From a checkpoint of a small transformer trained on Wikipedia.
Architecture: RMSNorm before each block, no biases in attention or MLP, normalized queries and keys, value embeddings, skips across layers.
Each number is 128 + 32 x the weight over the matrix's rms, rounded and kept within 0 to 255. Layers, rows and columns count from 0. Numbers have three digits each.

# layer 3 MLP down (transposed), 512x128, rms 0.123, rows 505-511, columns 0-127
137138163156072115112149151151105117122176101097102057142108141125095130089129147166106168070164099174069095183173148135122111090107149143117114105121108136127073128110120113172115126096126151167074107103170091095075159108160117106135106082131066125159134123107040114114088168085134199120116126152157146197118127147153125130106127133140130171105127095175083099105122155122112101161175
124111131184087050122152121105077064125116105133181092155106118098161098149139086061158105149164111162140136080094163175144075168131146142142160164122095153107103150108148140131151107132104149145144150147176135085111114144250119099104132057106089140121133134123118181096172119084089113137101114162099116144171170116161103088110146106140093176108074165125159090125166129168132127147088
123099144167209183116165113084118106124202114118127102128169116125111150097146179171087103118154141146088142141137142077092149133109115143101128120073111162109149087123113096237167161113099146137089154157187130158112147140191199113128128183168092181178130090124078149148145159173140171109152137113177112138119105168123106115171107156081149105153133113149170158140058136118164122139034
095167095131180149177119189072174089104120178129096151118075124075112173163115145110059124165119149125084115113082091098138159131173104130114109082200137157150124161121126128157108168152131160100084158130173148166115190155130155186120156138102116138053075185133100109080144124097110149190069145112145123140127118145095117117134136181143145068107090114138165082145143084125090066133080
187204148113075176136120162135097121110081132079133116110105133108102085157102153130095128046082074119146126047161146131093173082135120089160155102111154140087155104134131091127118131145148149102165153138118107108100132070143162112098099139129126137114106074155064056095172115107117161154178158147123098109156116126126122095166175093123172098103144096112089172164143129145128117094096
069137148181148141142136134128135150086130088108161077141147120122079102136117115120135129105117205136171078095161111168096116179181119120139073099151119185102135068158119195089160070114101122141145166071151152161144131119103185169153198137128109111161139136143157169145114152113124234087140100111101098129218123115136161126171144163160110151141136128098132116132126143126137159070050
176160156217080134096118163195170081120177101176103108138194143148103122136115129160137081100152147165086082081149120164166146187161156098166160131165153133124143074140119150108087183152106101063140125111123109111123121122158152162077150073100134131136127124144127138101160102118121124113168134142164179101175118184108156100127147107108127118162120107173089130065150107185129111116084
# layer 3 MLP up, 512x128, rms 0.135, rows 506-511, columns 0-127
117144055105111087098123118094107126123155077156138153135171126116138104140179117123163131182125119129158152170162121101160157124114121138104128093120118152141208069156063123095171093101112076147159083167095210125099061109161156075150113088132118115090101112160160098121148149144099141121170104154181152104132137098159097165168175126140146119170180113112175094133178098179200106088118
095126079195148135154118106109148132223125160108096154105094110167103186083153124062116116148128130157096152090110091086101113084122122120134091111130163107140136117141121081172136033115128071140082127137072127126116110056146133133157130127163145158146081127172142123203139099150176100113148125134108179129116131141126137169048099182060169124119115074103162171110134072192107134082135
108102109110112106131078070084145166123117095182138119121076104211120096141137069147017114110136107171114186101128105100080135137077140087138090118129130096179155108128100173092072186137101109173096127175155117121081171141142110119136146161107142134142082113146130051139123155153102095168102136123159118123153142096096147116110139136029161129153116114124120145131171115173131133116096
123175121143115178105099139071159118072129141076061101075078183172108104065111113131148156105115138129093111111198124143099115112125114163107101103132106159113104091169157113097134164097145127132149120106117142113164056133116190153101114189098121128134113106122123135124113120185100122101152166161083152130087131125097207116054134196116179082104097124143119125153104102145103148138152
122153127149158137205145097098136136112157122193158150141132121174108108136064140153139092132125161116135130073168151161121150116123124102143091165077127100167139148190157126109097113138145111107147122094134117080192085156110090115119127148175056106169115152119147110165074198144143122146148113163154109167133199121128087124133129179127103081127110017113110135194144110116173108136074
075130124091150141137102119151188145168046157154134088123067166129192140109150142146121091147137095193096091169089130128063144140083108157044157110146177118124136100120177189110092142157164120114117094180144110146094085135175151162118123189107130163155090138168161135105152115137149184139175145136163138085156106140115170178101094060126130147132136104098178108129164121147125167106148